python train.py --d_mlp=512 --norm_eps=1e-07 --init="trunc" --init_std_qkv=0.0466 --lr=0.00126 --weight_decay=0.19 --schedule="wsd" --decay_shape="linear" --seq_len=256 --dataset="wikipedia_en"
Each number is 128 + 32 x the weight over its row's rms, rounded and kept within 0 to 255. Layers, rows and columns count from 0. Numbers have three digits each. The size before them is the row's rms in percent of the matrix's.

# layer 2 attention query, 160x160, rms 0.0747, rows 0-54, columns 80-159
088:135092059200128133126102156110116109165133176103102137227122111127170160122130147095142130105129143143136118148122121159134163088101092046092123159143124163123119127171153150092107098062048173140108136165060148139106127137136183119149144121
086:132108162047092201142127147102086139129140142085114082188130083132177066120122142133103148143113134155136161133091133101133136167170148121150092104128128112098138120096099101077087163150096139155133193124197147162099124171106083076150123172
085:138124219064172154120129116127091172127136125105092067155141119166172115122108127142144134145133135158189128122070102125152151162134137104140135124094138091066166101108106087133122159213107178106105183099190165176084167172128026151114084143
091:090163131119171086095130052150168162069096131127117135024143162125100126153142119184134139144143096157122124128174143123113099119139142136141127085107115144123078144121087113167163121133227113116137098151177138110124142157135110165101158085
082:166123078152109175210103141118082103145134161157096101172091117110130083111150124079110137125173160113119101176132124166080176155071115134125125122182165136137132107127205124108086170080065137154124157176095129108144121135159187101113114169
091:153151152116159151114124101112071154155127133135128039174188114144169074109061097128123148129124140178176134117062098149137167132088141078111147088077148160098100097125103103118130134203094200157119187173132203181112153138137058172147117149
092:131110137110110131147102116102086135165133130158097087144178119150162076115098129103134100152109148134143112118078122102104163135053111139138154126081113128145151095110139058127124210209061190157142184129123130166154114166128061145155129131
092:083139161106151121088154088157140196058134125097120131085120153148071113111134092114157096152119071175125089095204139115123121084154123102109159100095109123137134092126079098137119106164145118128161145135135134097096148161102080153114130096
095:140117097168134167082089146112083089135084108140145133195162115156157085119102109123108177142166156160153061121091102166125160169072095086083141105071185124111156131166160100113102191131072186181128157201113145136126143104176115130128124117
085:133134150134127075098153133126174152117121125138169160140167141149122130137062126132179086169053071160105156095123110163133142114128151089060157128153115131123114104117096082085111087225141122136129186117196129181161145178090019171127160115
129:112142129162203115098130132104138189114103107140119103113140150144121137088097114162176151187087109173101081044146129147130142085103147089103137124145142154125096125153087075149095146226149174164137133148136119151100136172092031183120122111
082:085128181077090122172142123167122071153167115093122127106138137069117113120161163106103102075072098086111186130171151129100126120133145161168147113172127083120151082052147128109175097119140075086146080136134124108147141146117143083101150151
103:137118103114108129126147109161099162124109147143098116152119158133109110125114141159156124135087147144156150130175102109169161143090141114164151122189125124080169096138164130118142135196115094139128147143126071163102132113139119091120104099
095:127157118163129149207093047156131093113156122096130154099168160145111153157095038083095109079175167147151098155107176135133157148108132087152070118138166165102065114085161124143120103059113139175110071129147114112112121078144129097137137138
098:130179126103110096145151125119165092171105124151099120130173103146137168140119081149100099149083141112090117119078157132122133116162145111073108100115125141165121220093127150144175153107097076085094095148145147149113133115111139120068176078
095:165140189120126119149123152155122064139127123110116095137128158116132132132096135089072110094091106104147194145091125148168078175127110062098122137093115132118097132094145103137159143161112131094088154150127176141113124137133038112153106117
104:148157137184190171152126108132129189127117144152057089120068129054186152156126066155154093110099159150115115147148136120119114069100147083122160071142085167086140221124138136121128139206151094147098108160099133131114123172113043142103112100
106:116118128082074128102129105114113118127130132154114177117155132112101082195134094181109098166145150181114178119117126124163151213152180087102105139076062109193107131160111124150138163080154096080161172100129135140094085086160166102103135102
094:158192171141132170136160080134135103126143130122100150158186087162149100173059142092114159093047073102159141142141182094121109161125158105111151105152099164161103088141145155137135131119110180135184088171120105128123083173122139091079142137
090:138122152131114178125142120133068100129089152111092117180064142197152162177181153161154187105164129089169125123133132116145150134155102179162135132141095100137149139148092141103114177115189145128144096154114109171101119104208174178093094090
093:140161253146115128150149118156154141101150131121021182118092095082162125131115123121124094130109130140177156119112094154130113139164160085064115084112134116104124125069121128085135136231062122121112125170065123118062123128116088113121086099
097:136165188111087211110095188121073114106144147122101152177121132167127133209188160162113110124138108133163183098139113125132093166114166166092127125108080132160129153162099182147128072113153135108141172137157117173117094093194155148144091097
095:161126162112073097148148116157137132108130105155187172131118104138109086126122152153153107103125135146136180104114102148120122112134165104131147116075096080181124085094179144115140141120180102110111170114135117139135161077150145163145136119
096:141112107120133169148127122103102118127134139167097071130146147152162073130123133148096142208113119097164139134133185106171175145108124118147150165146071176107085089181143149160135166064204128060188100201135178132104118157128145118094154139
103:187097142104107111071108121117132123187107147171180133149131108154121126082142146162179136128122162099110189176099097172162168144125096135157158150081130162111122115168147161100128165145169130091095105074098122139114153119138141086120127146
113:113176116108085082127095136136124113161117096182147172129134053176150169121145153088153148104177156058112065165115101085162089156137108144088128179095104116120158144117126111134149158137138153124076136062124150122118132144105167087179141127
097:157123115106170154106111124099113080147042134121146123133204100094187086102152136097068187162138162109144131125155141103107164110150152198128139132149091100146097130157188186115127188077109171114184081118061138149150151060105168136126186159
109:111141109099171129110153128129101135176209139078168078101114149188139148148131162176165102120143076132152124133137126099105149137127077173176119079162145118118112115165073118108094081112132114135148139162148127129157070143125124161082107122
095:136157168153105110078173132114151076125079095147185145112096107109133102124113115111139130093150137129156211145154153106173113119118200076190090110035126096126141116115151159143108141157164099122146158189197119177117134167165172133108128059
110:154126119009137053082110183116168079191107100151183121148160096110147090128138160163126145146114125145104149161146142112126160129097164206140116114151130133125147125156133159137153077071156119127164129069133111132177160102117173135113184163
099:172159130126100187088146124131122105126143160104043125135150125163112100126125144093135122185149123110160117152141125147130160161166111120113180148106083141163133138152129127139150136110160158108179182193079104110089062132132168111111125111
110:155173110114128104157099076139157115167094144119098107121144128148165101137124149112137084142160122108139134188119191095126156073098133103141115121158138115161164122131142099147110169062098136145169115161130138176073159113126134138064146124
076:130150088143093115185089080092107139136166143200127134158114093174144152128119151096142172102070149133116129102125106143154067133171133108106135128137169183149131120121126157108094128118122149110121116098114172136146073145089140114102164150
077:133139141131144170133127132126151130103120132177135124092128127088119148157117153100168119141135160119112100099120086146085141101128112118104073152134147099090108165121180140105198138231151107085105051122140215102076084104131109108178130095
084:108097114136110103170150156115141105195127108079067101170136165095137160134141090086115150130140095111107144140152226111173104148145154117071120112173134190200173195137076159197144149129095121115141149132095077108144119152147162150117195174
087:117163129154159163174100115116071103108178126160164121177086099126135098108127126129122146084105149166148113095144160147170116144075130129172089116101139162146167095085143157163153141137014138202155181112091163134181126151135173054129162121
094:123168172104178122101087161164113077089125086149128164115129101155120074135159144115182169151102153144123127126141129111085167064066131102092084097093125124101115087120115114130079161137113142100111156129151138164143225175092113110135111100
082:094120084147140114151151147128183076123112131129171153106070114165102163119122123124073147103140066139115181117157134131103128146178164137075098156091134127129095189101147152109089101094139101117120125169152127118117140104125084150108120121
089:089086104165090140114119132100154208138107136140100142112098101077154162127144136135118129099168145091108142169111131143117087165202148102161186133174112147112132184148181106100171116090129134174117110113073100123127111092125174095113142147
087:181150203140121105169110134113143198142161139105157132195111086136164102105042146122128168121175186090147103136105091115141091068101108098163140120176128093107186107127164149140159145154106165147128125156098088128118159115103137060163132128
087:119165123147125128128146128121150120139139106107154168095097130099109188138175135145131122108146057117133149112146143118142173143174107168085169170145142136178117186110144180152184138120199087107121114179129116105087068118153136143171103118
100:134134110137122104144121196112164193166123120140117156160111139129153137143100142139154095147153143094115126169060128171110136184146121148131153122163126087086131158115129122095169081044126110076133138113103137117108118084116208079041100187
096:099138151120098162142142127153130107164163163116157140136094128083133103107145146047161122106120140093120145157106159149119113131127160173114131106184158124177119145095190167071143131087139085100093121120094106091162118175103147098129122161
092:126145137129126090121180126091151179124104106160140110136099096091174161118221108157108147098202122100106160179112102176149132157198159092088177156128099150106167172155126112106114104083170092100115113074080101153142089051099196122138111173
096:061065075107108197124142080127120104115175148147144149098146165138080135100124111076143104151124167080119089112157154098099107072172116168165135147223176137157114124140118166109185152124135125118109114157147125086143153188151145130121157127
087:139107101127092104142117124109133136168098194182128138070125134146135101138102204077156109185145150108127148136098156168163180091139107146157159084194112129174090160147161154104102138075144086098129107118111170083083110070158122150109154176
096:132151183133121121177167168132169106145175119128157119117064102053173153073149114085112088090213127140145145164082123136164105168165148125112136102107145126138113173104140164071099119093084088139097063093114106114177082128079141110138099153
091:117116103093171113134083132132140119123091110127138116174149094131131143092098090165125149155149140133150089066190145088124074144082110119107161108115183124070146109139075091136131099110114115135170162146167102146104157122097146144137206141
101:151098166119121172165132089091158165158141096163123106073095069056149132129145134100113115063157130155152101127100084124113138125181178140095136127143127151109109211148111131120158093137129101159129035152136137134167085104107084129154144082
108:054109074101095133128138150170100180124166143113103118077123107134085129129159116154137098076138129116074143117205130115129094098123145127189160130157148107167167138104074098147171095122128101096143184093167105107071111107172162099120168124
093:138169089131127034142158217181136113177131155137198092140120100134123178108104188100152133135130129146104193142047150184114165142136171119108069179086153125116114120122145117087144134151115108105119101123109080122091114083135128113159117129
091:204194127099137094206100140109181179131072142138146154093135116101167091126138129110181089142137175161097053138143136109125171149082130100117118092141070138133088168133149151127139166145114137148105131071101145139051152104116137114120098121
105:095104135147155112153125135121164166116131144168179187112130062098117159126131128141168124087078129160114113135172154152111116121129176108133099209134170135062086107143164110132145079147097120149140051099186134131115138137158085170211127088
094:092138108070143176148105131168160094111089110127153141128159129135096117107127129078120163164112166123112130134168133105096085032126111095148087129127174156094147076117197089112154161122142129178129148148106106114126167140103080097146089171
097:145126152123089212087125101092138092126139093173125090066130171089107112139185151135128123096149100129124137135110096111173124142241136134114165124064093167138119195148096156148119147144152099145106102123070155142152065116214157162129131114
# layer 2 attention key, 160x160, rms 0.0744, rows 0-53, columns 80-159
075:133140083090081092153117129132146138183118105116121115103169160074082094123144156117104174127091133118067114050163112120155135142089162163197117151081070138125167080156078147107111119132157138120151150075166100128108085129149125181139144149
091:103166098133152159134086082143122107148143163101182167117131133098102147121099140091121146141108175167081107089173167137118159076090137162095100179122147149154120128126153144149229119062173117092073114081136080128152104142087175184149140144
066:136071139135151190112125200100129081114118149061159121109094065149138194105143135070187058130162119138152130190098115132085089143148123168114125114163119107097125143081126102139131169179116078123140135195115128128146108077074167176164111137
095:138122191159076089114107117095120108105142148120145100124111105125133131111090102170104155089136135109184122192080097130106098164142109127119129063128139152103118126129093134096082131159110145132171126103130201154130159084163088124108087097
082:119140056126161148121157137188183086103111106130194170118158088120097129080163114075132120113113075155096100054156179125118123087104180164114156206139132129111085099100151168102152099094103088129109100080145142088164119147099164144186139126
093:171090139154108145084122130147121142104093121129143103094066181145140179130149098112138128095124135179153137167176099111077167098109127124139133098177109108115078140146159187106109146141136085134127078139123111118111132086133138130094099147
100:179139180187074176079148139117102126110175170105046110156120147118153156115130120124116117114120133127198127204121102157113121160141127142120132144152083142127119133133145116046130144136122103132114130137099116125152158110151081136109042112
086:161128139122145091093126146081104185144148109130064133159078150150175145109162086198115136157136135136133114173097077116112150112111054101169092063117084124115156142149111092142096224193141152116134145121097104136123185163153073083090099174
087:154100165092083146088128119140098174103104098100058104140118141127166168133085103159113149111186139139182129161165118081086111140128140081204128069131103099140170106113151110173096169152131115120143104158128062150111141112174144069071110195
086:157101127080140084117144111048110146168098108173092100169142176115138169137102091187111181184135159112152102144103111114120155149136091057130099074124077176118160120112094133133145174209167151113158127138095130177108155084163112151107082085
089:136147120060157139083161169100091161134098108177098148132074139105171177129142101157129164176139135145114136134111111084133135086144082099122096090120042100129128141158109149159106127186200099138143104150079117131131113110156149145083095150
121:072097124124166087178150115215168128158185141103187124116134117122094125102161177081103061114129131097092139095121162145146112129146147108125139138150197122134150145078132119160130137106050098118088134071148130107126091158088154107227171163
118:050164148087170115214108102187169144118202096127135121116155116076126127125130119093095146115125105151066110067137154158077133105174113078139153150163176169106150097094090177087112155138085134138097129134077167069160093164082142102118170185
076:124104140118190115092125131133151119141130099195197140127168162178105099158157095098129116077122154128105123135129119237086157098089138118151178165140228099193102114153078131119130108069089129158130108153180099157174163122157103085114134090
117:118168129139066157188111135134160089139175192101120208125100050136154047143064151101135084134096121099171164112110186107165130133113176164119179185142149149090105106136126124141145099133110107072092122163158122142155080131114165157117143106
084:148147132150159128128157132129141111154148151091169151101196093098140105116111150106139032110176144202075131138105165125092096175140199166157106135124193098119112093123105101112132128102035227136096121104149122180134129137154099154157125109
103:155216139124120129172114100138159137094123116164134188111086073129132079182119111148148114136093137178124145096146135092109134079116161128115079155148161156100083034159124156116105091209094153176117110157164155113174102178079126146122126112
106:110154073111067143162168169150126098103133138104137105172084071151160089150102148113169091092140092139175184162116129122118182139112131233101139128182163128097129156143115113073159082098110117133059095151131122129186157092130179113064131119
099:107113164116187091112141146173130102155115136143102165152117136138156142157170104081066129115052199102144100108125074147125071090123152192143055122134133105171126105150125130146100182151116189155162109131152111133138146093181146149178146136
087:162139204148122138145098148122110145103138132129079103146128132131144170130113075152125132157138111101161082140167087134137142122153140105176131084144075127134131152135189127115205145133121142118119108170074131108116117087118189116186068146
092:112154093155134117146136120105163143116108142113108093096168109133095102167110119126129156104106112153107082040160141146111054152111193142199122160162200169149040105127073114151080145159062190128116116118108097139121108169138097198173174152
097:132155141133133095155152143139096170131067162167083110133063114151178133177107065143174134123159119105165162179123112114124139125121160109080098126160097124102181112101175167122165094119134159148110123175142105167096128049147214089148077175
093:130162082189117153121146066112100094139145129082114075130177144140102121090055150112134072107139124129120149106110100150142174152153167146176131195177139169115097059120086142073153081144136148167142142125080125101160084174124174172110186125
101:152121163088118132110151162161134097097142149140110154149063051130133173123176116106125102139106104118142129143122136118070195134107123186067173162148070151084130103111171125111191142143137102087115109144126138102132172133139129131157137145
101:101139169117093171137103097152085099093152128099111117134169096112145108133129160198109117156111134072185159110119124077140120159179119126145159150135079144128122118113161111094144145181110167111129128116062165095153106133134156153162091122
109:118119185101142137162079152076141125109156145124098117103196149104103116106146125135144128127110117124183156167113158181139088125157156116159136072163078100127121191131133079128118100143092156183151122134056084091098146162121080171038136138
097:086120163102138174100075123200066135148128140112083092169098123169162193153183109150099127182134151089121140113115088094164128155126099118140116152166107154143160140159189088150133143157156104053078138144092085129135085151186159177153067157
113:159113148158194157138121101174108157152112121097161151127099096125099180061109160124133094144170185105120091098125135102145152074138108120094122093079085119210157170152174181155158128137161122112122152111127118102108145071090116043185097098
095:163178210118123150151112092186155093161134174103104134125121119160170121128086107105101083095100137148139180117140137109162144131084164150162130181133116148095088097106117150083143119164125176180104107229119179114145070140146159162087138077
096:087162157132105171191155115144107075173152136133090077119130056131176133153139126142088089146095203083121124164040130108127136149104054126083124204141052172104125172182166112110148143130137116086078193115070159149161112122123148126096140100
096:117098177069107125094158157150142184069118108128115152171120106095127155141190125118114144136147138105152156106120123160152135154098112132091062100154111049156120243112152150146171126131136119115127077126123146106084124122115088092154116154
114:157132160126143148111104112110090094156176125127135134135136122173107100120121140075140072108091162167091053096116151215141240155141094119166172145179083128154097112185098102082186136128135121095089142102163117119125205116139068084164100093
083:099120149161174087150184146152162115103174185133122160099161118135103119108141117106125124118187072129143167175126126179099117134152116060146124184124144168126113128160068194104084142101108133122062133115151161099117164112119112149173093173
068:134152141117106109161079168101159115125178124074168155110062162080215098202130088122130062137136146133160075144115148107150071126057137101179104150109162088151156047133095128117110147159133122173167135191122117167115124105131148123095143127
083:126151105141142077144143129115125147086094160107167123157154081111117116134132100081147120139133113086145105100111103152092080118168144097069140131098144184117145148086196108106112146101152146157110163094171145134196125098098089131199149121
090:138092128161187108133090201128134159094163131134132182119115197125107196165183130134195136123125100085174058152149115147141169132144143134099093180122137108141122094116153095138123106102138136089103127137155140199150128153171136122052103093
093:162134124132104101104173097135171112152070123119162081157076117098123131135067120177120147148127150127147154093137134057099099132109159163159116083133102132119145088129117115094133162116122126105123115152118140136164156117146107169160129177
083:069112107135156103135102150144127185141076127136109132223145097160038071131114037105169141167199154089147079137137153094118151167141114126130144105099110163108120125144170141127155098091130143106107136105097138132155188135139152133106133146
097:170170157133097160151095148103103175117191105115117151078150154133179128122146153179148124080127098141181122140097057138124098147074130170111133144174150093144112181155133126093096157097107142115105114172169107099093128102129133083084099123
080:115074158115106091101142167081198119126164126105172100124108054192150129091131119130093110097150140171120141128116126137113132150132145169093153136120149088109114131156151134124040157144086121170084132099163140083166160139094109173115146163
109:126144138172126160117102164148104178090126141122121202090156150135130118169128104162152121099163085150170080093132078179135155103078150114130091115138107073144088165153177132117153156089152127142169112152131135133097142116183107125120138133
082:102140167119107100124145117137117134093217079073115143122128178166164115134153112122076145092161161174132125124107145112166081180131148203121084133126157058196138169116142119129096161100076147122124072110149127075141085167123141089108144158
106:117126147159147122102112175101105154139182095037183195121096121115152158151129111073099140060151130135121164124083144165148085169120153153100122122105156055143124129145107119120107120100092147159136113147160119153144081104125136106084133144
091:073107108171122173167086131105110174121181137136065132116151169123094078151151133110156141136120172167123124123135100164131094145155093200192111154133155121105117123167143115138123131088108152148112106129177141097163114157107133099118150186
100:149148177124176142129135136102096166151139083053157162087107090141172144084104079114111161041119102160131128123103179105118144121093123113128169071122128085144159133129115122134076168171097189208130143173122129142106139106130101128112121165
078:088104112137148129130084115092032173124189184154118103108142143147109170153182158091129131133143062135134121099118151138157152154121091161131139167093167104123099122121130065089131112111145127098099109109155132077134090199129149072141117180
091:082104070185100129126061101112140147085161151153103133101147172131093074139143159099178113134103139126111116103154134183088048157122102173153142172128181118146111116175127118100151105098111131162100146101185127100136098173099120084133182143
106:116131117047150120182127074148133098055105117196153080118078102132165086091130110100151162136094114130111097135134123105141117147114143166134138108131155112125155109101159151099085161151083166121135140156153102095117122140163135123172126175
098:143188120131084089174109171097133159187130156142119144116125121136114140156111131178082136139134131111116120141195112108143098060118108103091175167177126119117147129093140109145168101119132109103142113146156108105115099051115150149159141114
104:080102117067133169128074114106116151102155111168143112086111124179175121115135111087185088090148110165144121113117183137148132117129146140153088102117202112115139160123165149087072197130061141173110068131122124080114185151101147071113140206
097:115085110124083130103100109120160146113129143173132144125157161169123060103146168129155156147110106110152125127113122129115057141152112185159095131127187121130085131096157137103134104119084126166104109140127140078182085218107158128121174160
093:078129098158066091126150161157158178132125187102093189171118099083084165126177135120151137182117126090145156117129097131149124126088134133075136128155110195119136199164111116127132091060113065115120106117110160094100180040096087099168082163
104:098133075086117070112145174085163099171114094142155147083131120139101152093134134174115153146178100120085123090121151092129099075134130147111165125114179142161153184068139143138196168143132071148138083098077119100113113084096110138123194164
089:115125120135189127065155166131118132145117158087167156144113094113118152071148114130127138202074073097112145101126153147062110149158123092131201143118161107122109078126134135132103138126113176131091119097084153186145082152142100121145123180
# layer 2 attention value, 160x160, rms 0.073, rows 0-31, columns 80-159
106:129076133089149107110155039134172181109141111144166067098190121150141137094107130141103097097186134174089118126128170066177144109127157157044109145133068135145120092141164100133120115112144161105191139131149162145125216141202126149095162117
101:109113088176094103124192206128128124158111159167107126137124134104142093145073140122173131150113107096093158113103110125091107082126102148159078096101153147140115141135192101098100127100157078111119128085149084132138096140040205146117128200
103:104137110145130157098168153136066111089143152119154110174057121151127141065153139149149147114148118075126169125076137149138112186130096049137141113096136127087138158124106116135104158126096138148067121147135114116156105170176098135152072101
097:110097140170186080152146109106121154123138072130122102099163128150157110147082132159124142079133220132122090118161143115183101062109069088159081121105149130185116086123131090142093123157122182135159154139168139184096201142122065111118146088
115:111117113126158139133149119120115117089165085099143100137112088131094095095179103139091140099168166161149066137136138104119119142092138109107101095195179064141110126156047135157136101147100164196189177121142164114088215123149094133157161090
117:119156095196151098140120167108193178149115103115130162110193188122127052132108089099110134119137170163108077090134143128031121105102093127154100118159148092147131128148131122133137114130084149126110149078116116082140152135024175126116155177
101:133181089121113123136122066114150127158117180095169102109113170088105080140122123105123160125124165128137159097103105127144133186200116068123167089118131153129110149085156114131112136103094132093076081106099130124176099122149128113152103154
111:136091155131107104146122100119091138106165093140117117134091096172149156084091135120167147070177092134082089164129141083126111076056133142131108124111164087164177084127107135115140094144123138160160183123193165139107171127121108116145142121
106:120138137165131127135112123127133145195113106110185090161112160134139121083126117115186125106147189142133085133137146161097126156153103084134125126019102111135119132109058143115062123108108172188068126142114079105183152128103091110190121116
104:164163147163108173133114154117104127144155109090081083121182129147060071105185135131084076141096159117157123108137047150091140143080142126110185137170119127083116132134095154135131121153096142147181171132119139105032119142202105155115124114
127:120130114075137140147108079136100105071110091104144071120104107139131134093194128134073176118126122109121138107137176069194115152150135108141108101157147158158100145117123125202160199139159137104139156139082181127081147098199125102130125061
105:121136162128113141142139180134142096106132076121136143145112148157144157130097086164117154093155151115116130104176144124118132112068181124126093138162151090135172066103114167148151133137137139094131107140089134076110104133111188102115191110
108:144121117115107121133171115127198188108075196127099066130162198114116101170122137129172152121099104155095147096132142079113157133147142141056082105187088104067083093146137160091136172172125101122154142143097111118122140113087132149086140159
100:109129079142143091145158047136159135136149143146176125149122091126137112058105118106125131063159121166114087159046126068221108115151074094103110079121143105123152187119163082097133152100115152130092141136146171140170215152104128133089122101
097:131204093149107145162200200099098087149168171136141146191088075091129148089171157125125144136108210045129141173109071210095121142141133090135156121075142168153161168108087158095148105126121104185097095115092102109167078141135108161106121078
100:118157120179127092123115151122182075131130092105111163152110115149131091102153102130135105153116116164150127105081123165053174163094109094044098180144154121066143123111192101078123144132058139131064127105130128139192103141089156140092117170
108:146114120102120208143116166146107148163102194124124044146113130095131149153159176133179100180140048079139203115150115173116151114131166202123169116127077145087135185153114160120136105118167107158123065137128078131080056130122135165141096147
104:153166114156116113131069179105119118179109109103126081122116158096103158132174131082174146147119132146131161068154124150090164143200127078064103089138115173101110164165138165099149146169120089109117116154077128093148095099107153147105097174
114:107087077082159173117134059129107115126098114136164105087105130133109166160170128075110167155067118141079141107153158083174119116163142124080150104155158187140111152140055111193157087135129113095146130105131158142087123107191122139170113081
109:132068129121161143124114150140123151087117074172082107103160112174128097168133132122063137124138117111164098113156186089167116119087176120132128138193112150135076095159058157180175059151134133143179161132156152112016181106196105140136158065
107:135138141095119103150174047125149131094173123111151146094163145100135133087145102112121160105150110088102107150142158140121101145141135165103123102116146134187150090144056143111194096135147134127117129087161163159135114146061158133143140126
101:103118124134131080111206087111148104134102130135156109114123121096155157049132144110104135152181077145067112132068142101080136142137113103072134107049106154089142214138156088094091179137128107138076128150115128155184128107098091152124069178
114:129098144126102153110103090130115144115129088097127068111135129143107111105158155154133106103166105168111091117181137068125112090110143123109113130128128158148094106136157121193176079114155144122210172162110137125033142079210129132130168117
096:152172140152092082139117131108162106100113106133053216128113157134116105170084131119215161148056108108154101185175126125074086115117158149181095138133137101145122077133153122131184127174174120108133156129104108099147134106064180128082166141
104:109183135151093131150130172112084074120140128117111208127106107098119136121162163145078123155081163124194099117137064188051096127171074125169143166129135167106119157128119135108142102113143098145091130145155130152140077130157118122138091142
124:121084126067155211114105107148112149144107156132136093142107127107146183127158172101171132181128053101086199109164142155138168120130158097132202120108100167083123173113124146128117099092149087116134057156102106113133086106197123114146111104
102:105078111126152167137193139146101176083123107172141101136137146148130095106122117145116131116185112066124122125154193117156141141119161065142076085135134224164114060127132125139199108068132171171162107139095131117078149119171130112166133077
112:126155145159085085141102157132123100148097173109100125123127225101107078142106159144097134117125151087160146145117103136139116178128131085165094135132108133089124164093194119144075146134109087080080142166138110142126099090131100118100090159
096:152150189129149089168148131117127118155118118090141161107090167104144079119071120139055145130173121115121156126126138123134125133115156045118088110097160072121144124111149063186087161133123141070073101133105122142130055125140158112117134183
121:127108100096130120111121067134116131097093126131153056071149139148106096153123161144090121117159129135103133106136140048225127130086161165085129136143112170163093113143117126203135066098116134149230168116148158130048180114197085148125135079
106:139144139069070160097110105151128140124127153104110036097169149107136139165131183119101131161091152057141153088169122163109161193144180117122149096147130199134070116127114097121176109118131102119149085169084124124098089152202135144219122137
093:109174178095154136116111148128109101142121179118149147101098137065120062166096168128081138161134124033161134193140122129128117109117150139175159109125110088150105161096179106146115133087160091084113121156152091168127094132119130145132109167
# layer 2 attention output (transposed), 160x160, rms 0.0629, rows 0-31, columns 80-159
085:137144109146129166156094085076186156135140129141173127101119169130124080145165204125097097160134128110040078067104137070136157150122177179124114144154084069144116163134134109132169118133174099132184094141137166084179138145064107128097203108
092:088118170116068119117120082185137109116128124093149112128139119157126126172116079135139207118102088142188160094094160156094118174106103157149141155101167169121173081089143118112106084106118089142089156147092109123077144116109216121149143170
094:090153128094135149117119146057078183125149152126132124171025109098155134126163133158131148090201135135160094135146174106133098155158098134137131134088158131123127130155174116093079115159100148148108153117175154155096159186180113123151041055
088:116113138141093139173103100078148211187143182134148153133080170129096117139123162107156104112124147166110147092122074105140132109179126131144128163159118109108111091185128082122107152167191125140102110132135113144148171129107163112082134119
098:121094122141097101094150113088099161144148113141137151117158109103148138094136209142168118098104139154069137142129128104165155144079147147105126092148142087143132146165152166138061183061121078169121136121186092186163202102142117135080126085
105:128159173111108075090102088110161149136147111115121098150145132173140126147138106077135147154164161095134095088132096168156144106108163149138140144126145160103129114048158099147130098118107115140134122148016130144125119078072252114092141133
097:133113132095133118102075148177140159152149154121157123098100141076183165142167154182137131120202091115140107133181140157158094128163142143151123134130131134126185128114010162122142149129128154174150096143116085067142135119098093178141131106
106:185113141147020197197181104103148168091158124147094158152120102100098120071139131105126165089109167119080138084109132113085147136115123163111166123147169107121086140162167173122105092146119024148148126098152124173100179099106174106104150103
096:180095108156108143161121123078099144145206121135154095151130081031126132097149123106130139136135169141157135066189092155139184119130141136153111138150167081125109133114089167121078099167142108201147075108158085106141155133145126158121116096
097:179162126098134115171142164089096047127086130129099108133092144142166179147104090059135115095175100157125108143084168125102089123092112157129118106125113167144090136134143141097123215169118243084155123151118173204173117109177122123111103108
108:098166122058175144111121097067132162133141185154161134076108134163151148124166145165104083110142119178111112147117149124153106091148117055084063083156136128124098117182151123096142192137169170151089165116120168117137135128190033156169102082
092:139117168101147133175163116133175117038111091146122128150148085158077136109091121152158151125103102143127180155107105142130116090147170070091074125123159138164090124106171120147162144159109083159153140101047159141147135093092075122144120191
096:117110150141101075119089109106122147119109103106133087106071159182177103158161162101165147173116137064130104017192107160153129134120138192111140132140141116106151104140123129116155137166121149116154147155161098091102054175093091150129165162
103:097166138105110142152090061075121203190196169145163131087126157103104116112170142128126128123191129167073091112124136084121127120175100173118095137123120088115160140163109113141077099086149087162084157157136157094162186130132151074096147086
092:108125122156132113164159172080100128077135116138084150141152148118134159141173107144110144155167124134153167188093118116070119136144125115133108154112150135173143149087053066116110105154080123170058136150120115155104183143130077102160079124
085:076140158089121116138062146077129084120094083162091128141059153176114139151202070155151135117141074160111095062149123118164099104135093158163133142155143141135166129146112096171111092117061216098144119116104157104135117157125170135090143117
094:121113132136147147092148120125073070122107085147158095127159130095157147104152094112098170192079142063227121148138169144095140101082134110111180175093123160085122144109118122095150115135126085166103111158142143160116079149168090135196128174
103:146174139118122114059150152080116089103143128102149062113115096130185148106171098120109174171130119081192111082121149176128125107090128104126089183131145156102133106071124131078158114170129177111128120135079150084084078119141117171157144164
097:148123121066148141046153092133123107147163187074195137074119107147137127077146165122100095147147125093098165165077142149152085181108159123141152157122145137145103144162165117111144179083162097111152133136146111132130096125155071200171115131
095:154091116131157141110184136119129073153132128131098124103116132101095074125105143105134128103097112115139178173098104135136117167100155169063194143125113148145113164150176118147145178110118043107157131105165115200142116076116100151139113110
111:147129104094096134178090089161111068078108129135150139191161138183113120159077143145137061189128128124118103123145100155100096133078130108128047145134179092127114159156128111117138158151184110155120150107092087175078139153130152164124106144
110:084155112135083130079101104124136134118126172096151090129092131187090081133186154109118108200197136134109076105069144074133156194139102169134168136111120141118129146166103135092120124093139112156131137157109137095152101149131196190132181134
102:150133120119122131115162097092148138115150093128127098159216084116073079133115220136101147108180148109099175176157112078149126141132181117140156082095114127126075181143172139116128142072132101161171149145113204136124151095122056143105202177
085:180117123145125086114147111155132145104071112152071178125205144132077121160027121136174098112089151166086131144154099147154143074176143120150056062164136170132106086135108181160164106168125185210134154118132139095120092117111074097145103159
080:131162133114097099146125225071062107161148169127105158118099110150107168108100143127129113120134122136137136173136142143126114119132088108156161146131110145166136117172111095113098097127119195117128130106139126176131168151156149132100120104
099:149116140108192192119126145122098054168132129159171071132108134109092090100110049089082125149144103082194179158152143171123071183078183116109190167082111136143141155117160085068144089124173112139106102118110147093111093169158064146201120166
085:089108173154204154110121093173170125127142124178113141158202118103083053150103168155123124135146141136138132216190168185176154094107179119125169115123137135082150140132172109129133135134164064130159110149153134162134131112129107152119120108
102:086170171125126128169121151179150131130114153141090126097075132116152173160152090171082100142146098184173081096156139127106078113197115150096103126224103165142115115118088173117094133132138201085149149116085105073165136091133122105101131110
083:111193211075112153087134100149174152105104102132134124136165125135133121125134148158096078180188074127099072052072130150134112097162153113115171121123152147137132123121098134118091168128151190122068122144000153114162116138100135137096079171
088:142130098158113187166141101031129134154145129139155101124111137085110101163128175128103148115068102088130140105084121083162122163115209192112141117158125108158125177146149142121166119096132076080193119156113134166162110058108052145116158130
090:152117089087155112094121165251114059174122071141159121165126147137162142127120145124168148113174090078175134198138137158129136178091130128088127141152140099156174139088083143128178168175152144146135143128153087164122074117144049144126124162
095:104193195108121109110148126228141124181126126132113154099184131164117147111112115189070101093063109122185140117115146196115112110182100115108147110141095141147123080122092131143123126146140104130043124105115079138162141152146090171072128168